Weights of a small GPT-style language model, trained from scratch on English Wikipedia: local attention windows.
Each number is 200 + 20 x the weight over its row's rms, rounded and kept within 0 to 999. Layers, rows and columns count from 0. The size before them is the row's rms in percent of the matrix's.

# layer 5 MLP down (transposed), 1280x320, rms 0.0745, rows 204-247, columns 0-79
112,159,175,204,171,218,203,154,192,213,205,198,192,182,185,178,205,210,193,245,219,241,193,191,221,178,173,223,172,175,180,186,199,223,223,187,197,203,180,217,216,200,194,211,196,194,188,190,218,185,222,212,196,233,177,200,198,180,163,163,221,191,217,213,199,248,193,172,189,233,230,233,159,218,194,218,226,211,193,178,177
096,200,207,232,184,238,204,227,173,182,203,177,206,179,201,198,196,191,171,203,236,153,222,218,231,181,193,200,179,201,190,228,206,191,187,193,187,194,179,211,173,191,181,194,209,208,228,203,210,231,214,238,182,182,189,185,217,208,197,148,205,244,225,229,205,194,212,209,218,177,179,200,168,166,187,218,189,190,231,162,207
102,187,226,170,194,198,200,190,211,192,219,174,215,201,207,217,196,210,182,213,180,201,186,202,211,183,199,192,210,179,172,207,183,205,242,217,196,176,206,170,201,180,202,170,192,195,216,181,198,159,192,235,195,160,206,195,188,208,221,182,198,211,178,194,213,183,191,236,229,204,207,191,168,219,227,174,217,155,208,199,215
104,196,218,183,191,190,179,185,202,193,227,233,164,239,218,178,207,208,197,195,180,189,242,197,174,193,187,203,202,204,228,193,235,207,204,219,210,212,196,197,187,165,202,187,199,164,202,178,219,171,221,223,180,163,167,218,231,207,231,201,165,207,213,222,220,169,156,193,191,180,196,192,179,167,169,195,211,174,214,227,197
100,189,190,215,199,198,211,182,207,202,191,212,196,226,194,203,187,220,211,212,195,203,215,187,219,192,202,214,193,187,208,185,229,194,200,187,177,185,212,181,197,186,255,185,193,176,208,158,212,180,192,222,195,228,219,206,189,187,199,186,182,211,191,204,189,201,209,168,215,177,224,224,193,222,178,227,231,232,182,224,211
102,173,205,199,180,198,222,194,149,210,165,186,214,190,197,203,238,183,195,220,182,182,217,223,189,218,217,216,233,193,173,235,216,199,207,197,226,164,214,214,221,183,198,227,215,225,221,216,182,231,203,169,219,178,224,205,193,210,212,202,182,193,197,230,225,202,218,199,213,189,184,163,206,206,177,225,213,188,178,209,217
095,208,196,155,199,146,226,210,220,185,202,211,200,196,195,165,211,186,198,220,219,200,167,186,182,196,212,199,220,176,190,169,189,243,168,202,203,147,218,193,169,223,234,210,246,191,213,223,229,215,192,186,215,194,232,194,221,185,206,239,208,191,186,214,173,196,192,198,206,204,217,202,196,185,204,181,214,218,173,185,190
109,187,186,210,209,161,227,176,205,198,193,165,221,227,218,212,224,160,211,198,209,193,192,194,214,213,216,206,213,191,241,220,198,195,176,201,230,238,198,185,191,185,177,235,158,174,206,212,198,192,212,208,226,212,221,243,181,219,221,219,202,208,251,217,195,182,175,188,207,228,174,183,216,185,221,218,190,195,198,194,242
098,210,199,200,184,239,192,176,199,221,204,177,186,200,197,186,215,204,227,166,203,143,169,201,201,217,235,199,187,187,218,199,201,173,217,249,222,189,208,164,166,223,195,219,178,208,140,186,220,203,216,192,194,180,218,217,196,212,208,221,220,192,225,200,238,228,218,180,181,201,200,219,198,197,222,216,208,175,184,220,204
093,184,219,194,187,201,203,185,181,200,209,184,195,197,209,202,204,228,226,182,192,228,208,210,185,165,234,201,190,143,213,152,188,231,185,194,195,195,198,189,239,211,217,197,189,200,192,178,181,181,225,202,216,194,222,190,196,188,223,202,188,212,223,194,211,193,187,213,175,208,184,164,159,196,201,199,176,190,203,184,191
106,192,184,209,213,221,196,182,210,184,197,203,222,209,182,177,185,204,200,213,196,206,207,193,204,202,181,211,188,173,212,220,178,219,150,171,207,215,186,217,224,193,145,200,170,199,229,219,209,175,158,188,202,188,208,193,249,210,211,206,171,221,214,204,156,216,160,182,203,192,224,188,210,187,166,199,245,174,198,185,184
102,181,180,189,192,219,175,167,165,206,188,199,212,219,180,200,217,195,191,174,199,203,165,208,232,192,209,214,173,163,203,181,232,229,200,195,185,175,191,181,203,243,186,220,183,191,180,180,187,179,192,222,196,198,199,191,182,192,206,194,169,219,206,220,215,211,199,152,216,217,174,217,197,177,190,204,179,225,203,200,223
120,170,204,181,194,207,168,189,225,176,176,217,197,174,216,200,207,200,202,171,169,191,191,207,216,203,219,198,200,215,166,174,220,203,220,207,187,183,191,205,209,199,234,197,171,194,199,209,238,204,180,193,191,220,202,180,173,241,204,217,213,215,220,173,192,196,209,175,182,224,206,183,191,190,215,218,186,223,198,184,203
095,171,203,201,177,189,154,187,181,212,175,219,210,216,206,213,266,194,200,203,200,196,175,197,212,201,226,174,178,195,176,170,193,217,186,189,210,196,186,176,195,247,176,188,210,205,226,191,216,189,184,200,209,174,201,217,196,234,209,203,223,205,181,220,206,208,199,205,158,175,174,202,195,203,170,204,195,197,185,167,210
047,171,203,192,156,199,181,190,157,171,251,260,195,189,192,211,170,226,195,181,192,204,168,230,212,186,205,204,220,187,177,204,206,196,179,174,197,228,213,178,194,179,187,212,212,198,161,191,194,218,228,212,222,168,203,215,190,206,199,207,195,194,213,207,205,188,211,190,195,198,221,220,204,201,207,211,207,195,175,184,206
106,172,203,206,212,203,232,228,216,222,203,185,178,221,212,224,211,195,192,188,200,208,138,192,220,155,200,202,192,212,133,210,220,191,213,220,212,193,217,175,215,172,181,171,204,204,172,201,226,230,241,196,212,206,212,204,216,157,193,191,176,216,196,206,203,187,221,245,182,197,210,185,190,240,226,204,224,233,194,210,208
039,139,207,192,212,167,172,181,197,195,223,203,176,194,205,211,218,213,188,201,261,209,154,214,196,200,269,222,178,200,187,207,193,195,165,194,176,204,210,183,201,151,184,197,220,211,171,178,193,197,182,198,185,222,203,199,184,194,194,196,218,173,208,205,198,216,203,149,201,178,194,223,222,188,199,145,172,191,187,190,220
044,196,226,200,229,202,209,188,199,199,212,209,201,216,202,221,196,196,209,195,180,197,208,213,208,220,156,200,189,189,203,187,181,204,196,191,196,198,182,160,255,186,186,191,187,197,226,213,203,183,212,198,179,197,200,185,220,168,199,187,211,219,192,194,198,189,142,256,217,187,206,197,182,167,217,203,215,195,262,241,213
109,206,218,183,185,205,214,231,207,211,197,164,224,200,202,225,210,235,209,153,210,181,223,215,200,196,198,240,169,204,203,202,197,200,198,181,202,188,213,201,209,168,200,182,204,199,168,186,202,222,203,190,210,226,197,225,210,213,190,185,201,180,180,165,190,143,196,200,199,194,159,173,184,217,233,215,186,161,222,215,178
104,223,186,188,189,199,185,187,217,219,166,193,201,193,185,215,198,206,183,211,173,194,229,196,235,188,195,197,221,194,231,240,205,187,193,214,227,234,202,188,207,219,212,156,213,208,201,166,216,181,178,173,224,208,169,183,186,218,205,213,229,198,178,204,209,182,201,193,207,190,235,177,203,211,188,229,231,197,252,195,205
099,196,201,210,222,178,197,180,197,221,179,190,227,207,169,193,204,186,215,211,187,214,216,242,207,171,188,205,210,178,204,225,215,194,147,193,191,196,216,215,193,178,178,197,181,222,192,195,220,162,170,214,196,210,184,223,216,215,184,181,198,218,236,222,202,218,230,194,207,227,210,211,207,234,204,240,190,196,211,215,221
096,220,184,207,201,200,212,200,192,199,198,193,197,236,205,230,213,225,197,203,226,227,232,198,221,200,215,166,192,208,180,214,209,204,213,190,205,224,226,206,230,202,202,189,203,238,217,217,203,215,188,198,195,193,218,180,189,190,199,220,217,241,215,216,199,197,187,214,188,189,206,166,197,168,168,217,192,191,187,208,183
104,221,207,200,215,215,180,228,226,202,217,196,233,170,229,199,196,192,206,189,228,197,187,166,192,215,178,220,193,185,182,185,180,184,189,204,211,172,202,193,157,186,227,189,206,188,216,210,202,209,184,178,198,218,209,212,186,190,164,180,201,203,190,192,198,211,186,168,214,176,201,235,187,221,181,223,186,185,174,217,189
117,199,221,228,228,190,192,214,204,207,205,198,212,225,212,219,206,205,181,232,203,173,233,209,180,199,210,189,178,203,205,174,201,204,161,164,232,206,186,198,223,204,240,153,199,194,230,203,184,188,218,158,180,222,204,178,209,223,245,192,221,198,189,213,180,201,163,192,177,225,176,207,219,188,204,222,189,185,209,197,165
100,215,198,181,194,189,183,205,203,184,205,204,201,196,169,181,236,170,222,209,200,228,222,187,229,223,163,193,200,177,207,170,221,190,210,206,197,206,245,220,218,205,192,203,211,194,193,222,187,191,198,191,220,207,198,186,239,190,157,164,218,197,200,208,236,177,202,173,182,216,205,223,230,182,208,174,200,220,194,178,185
094,187,224,181,200,249,217,231,203,222,189,206,197,208,212,164,257,180,173,209,221,196,180,200,245,228,187,194,205,203,186,199,137,200,247,163,204,173,208,216,218,199,218,183,185,199,183,222,191,211,191,168,157,246,201,197,194,248,225,217,204,203,151,234,178,210,194,216,164,187,198,215,202,236,204,175,195,217,221,210,182
101,205,204,184,201,156,169,195,220,192,204,217,193,179,204,216,200,202,191,208,163,171,220,218,201,191,188,183,209,207,207,190,198,182,193,180,224,199,215,183,190,208,204,201,211,158,223,166,206,237,199,222,220,228,196,243,187,171,183,197,193,180,213,178,207,173,199,201,206,193,196,209,177,206,152,184,152,203,185,201,151
105,212,197,236,198,213,226,164,228,200,172,209,204,203,212,187,219,163,186,167,225,217,218,168,172,178,210,192,216,204,181,167,207,227,199,197,197,162,215,211,180,180,206,189,213,182,231,211,192,195,217,206,213,219,199,213,217,247,210,180,210,213,189,179,215,194,206,203,247,182,173,174,237,209,192,166,222,224,180,165,218
106,167,199,234,190,285,210,185,219,229,211,194,185,202,227,195,207,198,170,170,145,239,177,229,188,215,232,235,171,189,208,219,190,223,186,204,177,209,205,198,180,199,212,192,210,190,213,184,191,189,205,178,130,168,200,242,210,206,220,249,187,177,222,200,179,213,224,198,221,190,182,216,214,202,225,213,188,222,201,210,195
097,200,173,156,179,211,187,235,195,194,212,184,182,215,225,234,208,229,226,215,203,233,195,216,186,196,182,196,194,228,133,179,211,206,185,199,207,221,200,176,192,195,206,200,243,225,207,204,213,194,184,193,204,178,182,190,219,190,209,256,200,197,173,160,177,212,182,195,197,192,226,178,208,164,208,246,223,203,185,219,202
092,179,158,192,186,205,222,187,210,193,197,203,163,189,218,202,224,216,191,199,174,192,197,204,185,170,207,199,183,186,204,176,193,257,210,205,184,208,228,208,232,219,183,213,208,204,188,214,190,218,170,211,209,191,163,139,177,211,200,214,179,182,214,154,231,208,198,229,208,212,237,231,171,249,212,157,189,209,191,202,192
110,163,187,222,182,214,202,198,194,230,198,181,215,199,192,195,175,200,185,178,206,165,222,217,211,212,217,221,199,234,224,203,196,199,187,203,201,192,179,205,221,207,196,199,168,189,243,163,162,195,193,197,191,179,206,218,165,213,212,213,209,175,245,238,189,239,202,183,215,189,190,219,209,192,196,170,173,227,204,240,184
100,217,207,195,208,195,221,211,187,224,231,203,188,245,206,200,242,204,185,189,237,210,194,205,205,189,175,159,201,211,194,164,201,198,219,168,180,248,212,228,195,190,201,168,162,201,229,208,229,165,237,242,232,203,198,185,206,166,206,231,216,206,206,228,196,170,190,172,224,203,203,203,238,236,187,213,198,222,195,208,169
097,232,174,188,201,167,218,209,190,223,203,189,218,224,201,185,231,222,210,208,173,193,205,201,177,173,202,227,208,228,179,216,161,201,199,147,207,210,171,195,172,216,226,193,195,212,191,221,175,171,176,231,185,237,177,200,256,206,184,182,221,226,222,219,243,207,199,202,208,203,212,194,222,244,218,189,190,212,198,212,183
104,217,180,200,215,216,193,177,199,189,171,183,180,217,233,184,214,237,192,198,211,198,228,226,225,200,224,174,186,208,191,231,252,214,183,198,237,217,186,209,208,183,244,178,209,213,202,202,160,185,213,231,225,171,175,182,203,201,218,219,169,230,171,229,208,202,201,206,178,195,196,219,181,224,198,180,176,185,199,215,177
104,163,202,201,219,219,222,141,190,211,183,218,182,229,184,214,186,213,226,223,201,169,198,215,237,182,193,149,203,201,212,216,191,192,208,188,207,187,217,192,215,195,214,201,205,172,185,181,180,181,190,201,226,220,183,224,199,194,197,212,190,197,234,215,207,203,201,233,190,189,178,203,186,204,172,215,210,243,203,237,215
111,165,205,193,182,189,211,201,207,200,191,219,171,208,216,193,185,175,207,167,183,188,194,166,217,161,182,216,195,198,203,202,223,181,191,189,209,194,200,164,203,166,209,215,191,207,192,211,209,207,187,165,206,195,206,171,222,172,183,219,171,214,215,167,128,173,209,197,217,203,191,164,208,209,217,208,207,173,233,198,200
108,248,218,206,201,232,185,221,186,199,177,176,204,203,191,213,171,226,180,200,208,211,183,209,189,197,213,216,233,176,202,179,207,197,230,157,196,218,210,188,177,198,193,190,202,152,174,209,205,225,190,214,167,210,183,210,186,229,235,224,155,175,214,196,204,194,212,220,215,206,219,175,157,183,256,176,204,199,194,226,199
097,195,201,217,208,192,227,195,210,188,209,216,188,207,215,191,246,198,195,211,234,182,194,197,199,170,172,193,201,240,205,208,168,199,166,196,221,188,226,195,176,210,193,226,213,181,177,222,187,185,217,216,202,219,190,208,195,179,197,183,204,203,133,206,245,172,231,209,211,192,190,194,200,237,187,188,203,178,200,195,220
091,155,210,207,207,184,219,167,197,200,195,179,216,203,233,201,131,193,212,227,187,207,222,201,182,216,191,191,201,209,188,202,209,194,208,187,225,195,202,192,198,182,211,217,177,205,211,191,209,193,166,185,184,193,198,205,224,194,172,174,210,197,235,184,217,206,197,182,182,187,155,227,221,195,206,208,198,197,211,204,208
103,188,188,216,225,155,189,221,167,222,209,205,155,214,205,195,203,202,192,232,206,205,173,171,214,232,163,203,186,194,181,194,235,207,174,187,188,223,211,209,192,210,193,203,201,197,213,207,186,177,166,197,201,236,229,200,224,238,180,175,221,222,221,215,179,206,210,191,239,202,190,206,223,216,208,219,185,228,204,184,191
098,193,241,210,198,221,208,194,198,200,186,152,210,192,237,175,154,239,219,218,181,197,217,217,194,210,211,207,205,176,209,207,200,196,219,195,210,205,216,206,193,191,215,221,164,183,197,184,217,184,213,204,188,191,216,235,231,203,195,197,208,208,202,184,196,231,205,173,178,205,163,201,183,177,202,199,211,169,216,182,190
104,191,212,199,243,185,186,210,183,231,197,191,169,230,212,198,182,203,174,183,199,215,210,175,219,237,193,232,220,224,212,211,198,171,203,203,200,193,191,200,198,212,191,187,185,216,241,192,170,211,181,168,225,209,176,173,207,165,195,185,231,200,177,202,212,212,158,172,183,224,198,200,213,204,207,229,164,225,198,184,177
100,197,227,186,177,191,180,178,213,193,188,150,204,209,212,216,192,214,241,163,223,208,195,219,230,196,198,215,171,213,195,175,156,172,195,188,236,208,180,188,238,178,209,195,203,216,207,189,197,213,190,174,201,191,132,207,201,190,203,225,202,177,222,217,223,160,210,242,157,202,217,241,184,195,168,198,206,182,205,171,198
# layer 5 MLP up, 1280x320, rms 0.0799, rows 205-248, columns 0-79
095,203,197,209,203,208,219,212,189,200,195,211,221,173,217,179,178,174,215,198,171,193,185,187,202,195,214,250,200,201,218,209,175,261,264,212,211,200,190,219,195,197,212,202,192,201,179,190,195,234,203,196,188,185,216,190,214,194,170,190,186,204,207,218,195,217,203,195,218,196,217,200,201,232,208,201,246,204,161,221,172
097,214,207,167,203,186,199,172,179,187,177,208,200,195,185,217,208,212,189,200,201,210,158,193,198,200,179,189,196,171,196,177,193,237,229,182,195,196,188,186,181,187,202,193,176,218,205,219,209,217,179,210,201,194,185,208,199,180,232,166,184,212,208,226,203,213,199,180,203,221,213,205,211,221,151,185,210,190,209,241,221
105,207,192,184,211,235,199,157,201,178,145,217,196,217,199,141,179,188,226,202,149,185,177,207,162,200,216,205,223,184,230,181,199,220,202,204,205,202,186,192,201,165,194,224,184,201,205,209,212,185,186,209,173,219,185,205,225,221,198,203,170,227,216,223,219,205,200,197,212,189,203,192,233,188,210,205,208,209,204,201,190
098,220,197,214,210,199,216,196,175,215,202,228,246,205,180,226,216,200,193,199,193,209,171,194,238,206,178,210,179,219,167,169,198,189,215,178,206,222,194,210,206,224,206,166,190,171,213,199,198,185,200,155,220,210,211,187,183,222,213,180,200,237,182,179,168,244,203,207,208,175,191,187,212,226,232,225,193,185,206,211,230
102,222,196,192,190,206,238,163,209,215,196,188,217,167,203,172,211,203,187,207,188,203,219,153,184,196,180,219,249,198,193,174,205,209,202,198,171,168,199,200,194,175,208,203,229,204,171,221,237,199,189,194,225,206,236,189,211,178,229,199,188,203,193,195,185,207,208,233,218,196,161,224,210,202,178,215,223,236,171,198,215
096,203,190,225,238,159,201,235,185,199,184,188,227,219,210,232,198,197,208,196,202,156,204,207,209,221,166,203,188,232,191,195,218,212,187,175,199,203,191,205,198,211,222,207,186,194,190,217,214,184,193,207,210,199,210,224,229,183,211,183,172,184,188,199,193,209,176,173,238,167,224,194,212,251,222,209,207,171,200,162,215
112,262,194,208,217,202,210,180,194,153,160,226,247,212,168,205,210,179,190,195,185,234,192,179,209,197,204,199,192,199,200,189,228,187,212,178,182,212,200,196,211,190,226,208,219,213,205,214,208,207,200,197,199,224,203,205,233,200,171,190,205,227,195,221,176,181,229,212,190,210,183,204,209,196,227,208,229,202,193,190,208
097,204,201,212,192,197,223,211,186,205,156,204,205,228,188,197,191,205,196,181,193,191,191,204,211,234,171,204,173,160,179,185,192,227,190,224,208,210,189,214,203,191,195,203,262,236,236,193,194,165,195,177,177,215,197,213,194,204,197,179,213,196,234,216,162,202,199,183,221,204,226,207,201,220,193,209,187,150,206,187,196
087,231,198,145,221,189,221,206,209,192,181,205,184,197,196,204,216,211,189,206,180,240,198,192,245,178,186,168,204,184,183,204,229,172,211,183,180,211,228,207,186,242,188,155,188,229,182,218,222,180,231,235,219,195,221,225,223,174,180,217,199,209,182,212,198,200,222,199,203,245,167,220,214,199,216,227,198,191,228,208,219
110,212,169,163,206,232,181,240,193,163,179,199,194,175,210,207,205,181,152,161,197,189,211,184,194,176,179,215,198,172,230,219,184,185,183,193,209,162,172,160,201,196,212,207,171,221,174,215,203,198,198,191,224,184,207,196,219,200,261,220,173,225,194,209,219,199,197,188,203,211,211,226,239,196,228,178,270,177,185,215,216
103,199,192,208,194,219,217,204,171,186,224,209,219,178,214,243,214,172,180,202,179,206,170,184,189,189,221,214,199,204,188,187,192,215,174,200,230,196,220,169,210,179,209,177,191,200,204,222,193,221,203,183,244,248,183,210,226,218,178,202,202,246,205,198,210,214,153,185,231,198,226,173,213,169,226,197,179,179,147,209,211
127,212,188,198,187,193,231,189,222,190,205,246,245,161,208,182,209,243,178,176,213,221,210,222,234,200,214,200,179,185,194,183,180,232,221,158,190,174,146,223,180,215,195,180,209,238,181,217,211,200,196,207,216,197,195,203,214,203,205,244,190,210,189,227,211,230,176,182,229,183,183,216,205,183,239,207,202,230,176,208,236
089,227,206,202,219,167,205,180,168,178,213,198,182,207,217,183,194,202,184,191,198,197,169,197,232,215,227,203,223,170,221,171,194,219,213,219,250,194,180,212,215,214,203,188,223,174,209,203,201,226,219,209,243,180,205,194,219,176,191,185,204,204,203,227,209,199,199,207,233,230,180,226,193,196,205,207,209,224,157,199,211
052,231,183,192,200,217,205,194,182,175,176,203,198,168,202,200,193,194,199,189,172,205,201,166,231,201,202,200,234,199,230,196,198,214,212,221,192,206,209,221,171,180,264,233,207,200,210,202,197,221,162,183,202,222,207,195,205,197,220,199,178,191,220,207,196,200,183,178,220,193,195,191,198,196,205,195,203,190,185,174,257
105,205,209,230,181,208,258,222,216,156,179,205,188,195,201,185,219,197,213,204,160,187,175,184,232,170,200,211,222,216,180,205,208,224,203,204,194,202,192,218,186,191,206,208,209,198,213,210,193,222,213,191,207,207,229,210,235,193,208,221,189,246,203,194,185,201,160,207,223,182,192,166,212,224,192,250,213,203,205,209,191
046,230,192,191,227,181,194,197,193,188,207,196,201,174,194,229,196,194,176,179,169,211,197,171,205,201,202,249,255,205,195,153,169,220,213,211,197,157,179,217,214,187,202,192,207,221,208,232,208,209,141,184,188,236,206,207,206,191,209,235,190,186,208,191,205,220,139,212,212,194,187,182,202,227,226,192,216,184,172,186,214
050,210,190,196,188,189,224,201,221,162,184,229,222,186,203,201,182,187,208,181,172,213,187,182,195,171,201,194,225,206,213,202,181,232,201,229,204,198,182,206,182,211,238,197,251,226,210,223,229,226,183,207,189,242,197,213,215,184,207,213,193,203,231,184,215,212,188,171,236,170,215,201,218,210,208,205,202,169,171,190,217
111,201,215,227,166,211,215,204,181,194,189,178,217,183,181,192,177,218,194,176,196,208,211,199,173,229,156,214,198,175,189,156,208,192,213,235,202,196,161,186,194,202,198,219,205,210,182,185,188,196,160,204,187,238,200,215,210,209,225,208,174,207,194,174,171,190,193,208,195,201,211,149,187,192,192,170,204,159,163,174,162
101,196,192,205,149,208,207,194,188,200,188,201,203,166,205,171,194,177,211,192,176,209,202,175,194,217,182,223,237,198,219,211,195,204,187,210,202,211,178,224,220,188,215,215,221,199,221,203,224,234,167,184,240,207,237,177,190,229,205,210,166,222,192,182,185,209,205,220,182,169,166,171,232,192,209,226,235,195,191,150,206
099,213,183,198,177,178,226,227,188,173,180,211,217,190,164,222,234,156,215,186,219,173,221,210,225,204,236,228,226,217,182,222,155,212,215,205,215,211,186,191,188,220,215,232,206,206,155,201,226,227,202,197,134,193,208,151,179,193,229,219,175,207,209,162,211,194,214,213,202,213,151,237,212,229,183,232,195,210,176,204,177
093,224,186,213,187,188,222,196,204,173,206,178,214,197,201,179,233,248,231,218,191,210,186,218,197,170,239,208,222,181,176,201,209,223,201,196,194,213,186,217,207,205,183,204,204,168,232,238,191,189,184,223,163,219,199,227,231,160,211,256,219,200,228,179,176,214,220,205,187,214,227,220,199,185,185,236,198,210,186,177,231
104,220,211,197,192,215,219,223,207,182,197,205,209,178,210,187,217,213,186,178,158,209,215,170,177,171,209,199,198,191,190,199,195,221,219,208,192,219,166,194,209,191,206,213,199,202,249,200,239,192,149,191,200,195,219,201,200,188,224,215,154,196,238,186,169,251,191,191,220,175,191,162,243,193,213,221,212,172,189,187,220
119,201,193,189,162,213,217,174,191,206,206,203,188,202,222,205,224,203,188,205,185,186,190,164,196,172,208,198,225,206,256,200,202,187,226,189,182,150,219,220,190,256,189,217,191,212,175,187,223,210,192,216,196,190,179,213,233,195,219,166,179,223,198,193,232,228,179,208,187,199,191,163,182,188,233,221,190,212,201,201,235
101,221,200,167,202,224,210,208,213,183,206,214,219,187,224,179,208,228,217,214,206,212,190,202,209,199,186,200,211,199,189,184,184,190,213,222,212,206,183,200,197,217,241,200,183,196,221,162,203,204,188,176,176,190,249,226,200,175,229,222,146,198,221,223,168,181,193,204,209,203,182,218,197,183,241,188,192,176,217,157,181
093,219,207,230,197,212,197,162,202,213,208,225,251,197,235,225,178,222,172,203,197,225,161,196,177,185,202,202,199,157,254,211,206,223,198,210,196,198,179,184,192,170,187,227,246,197,229,168,189,228,195,244,182,200,199,200,185,188,178,207,190,209,219,188,196,201,202,193,200,191,202,176,188,194,219,188,181,215,190,168,196
103,226,217,142,206,217,201,180,223,204,190,191,204,216,218,189,200,201,169,208,170,189,215,204,187,204,207,206,176,185,189,153,200,224,213,232,177,190,194,196,221,212,179,226,228,168,175,192,206,197,164,207,151,219,229,222,217,206,201,187,200,185,204,205,212,211,213,222,195,205,188,207,203,179,205,215,171,190,188,199,251
105,198,216,214,196,196,193,214,180,206,233,203,227,221,217,227,179,189,226,218,184,215,192,180,201,223,187,208,198,209,230,158,183,185,201,197,158,176,211,184,227,227,179,190,173,165,227,172,184,200,159,218,198,204,194,231,213,205,185,216,183,166,183,218,187,205,212,164,230,194,205,196,212,197,183,212,213,190,235,181,206
105,235,189,223,152,212,187,215,163,204,228,187,232,165,200,225,196,216,205,199,190,209,215,200,209,201,217,219,216,194,231,217,193,210,186,184,191,174,157,173,216,228,187,203,196,185,195,168,196,218,225,168,188,215,228,206,169,189,229,184,182,180,216,209,197,203,161,224,200,190,192,199,233,200,218,203,196,197,200,216,218
093,196,215,212,203,196,196,214,222,202,172,199,216,155,185,186,228,212,194,174,206,157,202,195,187,182,182,229,187,199,209,184,195,181,187,176,210,186,195,191,203,192,216,182,186,205,234,195,186,198,216,233,216,213,171,213,211,216,195,140,221,221,267,229,182,228,191,189,233,219,185,181,238,212,230,205,175,219,214,168,218
091,204,191,189,199,202,201,193,198,183,195,206,187,197,186,211,218,157,194,176,168,206,203,203,183,189,180,177,191,197,198,213,212,216,227,224,155,155,178,196,158,184,191,197,189,196,212,213,188,213,173,184,212,220,201,164,216,168,197,201,182,206,241,195,228,225,184,188,192,193,218,212,255,204,179,215,171,209,171,223,209
111,223,197,207,191,227,204,191,212,215,216,191,214,196,241,196,210,190,183,192,177,217,211,174,205,166,198,201,216,212,198,184,188,203,182,197,193,200,182,189,236,195,198,158,176,231,194,215,187,182,196,154,210,179,203,208,213,189,226,202,201,221,197,203,176,217,193,203,221,183,208,174,236,211,193,191,212,191,226,225,212
104,240,179,198,230,230,191,219,216,187,221,235,203,197,197,188,157,226,168,201,202,207,164,214,171,183,220,236,251,210,207,189,208,201,177,238,204,199,224,201,227,186,211,212,202,169,202,184,174,165,178,175,195,181,183,190,185,198,234,220,225,206,210,208,208,183,161,207,203,166,212,160,194,173,208,207,221,157,178,188,224
093,184,193,227,219,198,212,196,221,207,212,216,210,216,197,211,167,217,214,165,230,187,160,211,204,185,249,188,199,225,208,177,184,239,218,178,203,174,200,195,177,217,214,243,180,171,194,229,209,176,181,193,173,223,210,199,206,207,223,226,178,204,190,225,222,192,198,176,189,190,211,206,225,200,232,203,192,199,193,189,175
102,175,204,191,188,207,203,216,240,173,186,206,200,200,242,188,195,239,173,195,218,205,214,214,217,171,208,191,198,196,198,204,196,225,183,199,194,192,207,210,229,188,225,193,186,179,231,183,174,216,193,222,169,189,192,196,209,184,223,213,152,231,207,197,195,238,137,196,198,203,191,207,214,192,240,183,183,240,184,168,195
103,190,196,225,183,219,214,247,216,199,161,223,204,194,207,162,193,211,220,223,167,208,134,188,230,219,232,208,226,202,227,203,195,219,191,213,226,224,213,221,202,194,225,180,169,183,196,215,162,181,210,176,200,212,220,211,201,217,194,206,149,202,207,196,202,230,216,186,206,206,191,184,201,206,229,216,188,231,191,204,210
104,221,196,212,206,198,193,211,208,183,219,214,199,188,216,185,186,196,223,186,202,226,219,190,210,190,216,200,172,174,181,203,201,224,210,206,194,169,206,204,220,195,174,192,269,213,243,241,211,236,185,163,196,218,199,240,206,164,235,172,192,188,244,212,197,240,170,174,197,164,189,183,186,194,214,188,206,173,204,175,204
112,203,199,218,197,216,229,215,217,189,192,195,234,187,213,157,206,196,162,216,210,240,181,193,178,137,189,211,219,219,189,190,203,203,199,206,201,187,200,188,205,213,218,198,230,195,195,184,185,183,206,166,171,196,183,231,196,199,194,193,170,190,208,136,220,185,212,213,216,217,206,206,193,189,221,197,212,165,174,235,251
097,215,164,201,218,175,202,174,185,214,173,154,196,187,194,220,208,172,200,202,198,224,183,186,200,177,226,204,214,232,229,186,219,192,213,191,222,180,198,198,186,211,202,212,194,208,199,195,226,208,159,171,189,195,172,240,192,214,217,195,195,174,211,183,200,189,182,193,200,202,193,200,198,175,215,210,200,214,186,214,205
105,212,194,207,194,241,202,151,177,191,190,201,224,174,162,194,200,175,200,202,207,182,194,186,181,200,180,219,202,154,215,189,197,183,186,190,190,201,169,198,192,202,231,226,231,197,187,223,201,238,192,178,167,207,200,173,197,250,209,238,215,223,218,238,222,270,157,213,189,212,239,195,230,199,224,215,221,195,193,184,226
102,192,202,207,200,189,186,180,161,203,193,189,191,181,201,188,214,221,218,187,191,155,138,173,189,229,190,230,198,197,198,222,200,206,214,217,205,190,188,214,203,229,189,209,213,232,210,216,241,197,195,202,196,199,233,184,214,208,203,194,218,235,239,172,195,200,219,185,169,212,186,176,219,217,171,257,220,198,192,199,204
111,219,192,184,203,231,189,196,180,199,198,194,217,192,171,216,202,186,196,218,195,189,190,155,193,195,188,228,198,189,204,199,170,200,183,203,204,187,208,192,199,196,211,203,228,208,194,216,200,236,209,182,182,200,206,190,192,183,238,227,220,211,202,242,198,225,168,205,184,155,219,194,212,196,192,238,199,204,218,172,255
101,206,201,211,205,166,208,185,184,172,203,201,184,211,180,230,188,166,171,178,168,210,204,169,215,217,188,269,201,213,188,197,182,182,229,209,200,208,242,207,204,263,197,219,192,183,220,221,166,215,193,208,202,202,221,173,200,199,214,182,238,172,204,214,232,245,179,192,212,226,175,205,226,221,194,230,213,191,205,180,206
099,270,197,210,187,199,225,185,226,189,154,188,205,181,203,187,189,215,203,186,214,169,169,199,194,227,200,220,204,174,200,190,195,175,213,226,204,208,185,217,226,176,212,245,215,190,193,182,148,199,179,186,207,197,197,202,196,191,187,217,144,217,214,204,218,214,190,225,206,192,185,179,162,216,212,161,175,181,206,165,221
105,224,192,220,230,202,198,198,224,190,141,201,240,211,206,191,197,183,183,172,225,219,181,208,202,225,191,194,198,150,194,168,212,179,200,217,167,197,215,162,193,203,199,224,214,209,199,233,199,233,167,230,195,201,188,215,209,207,197,185,188,168,235,208,193,243,196,171,190,216,188,212,229,180,200,223,195,203,195,232,233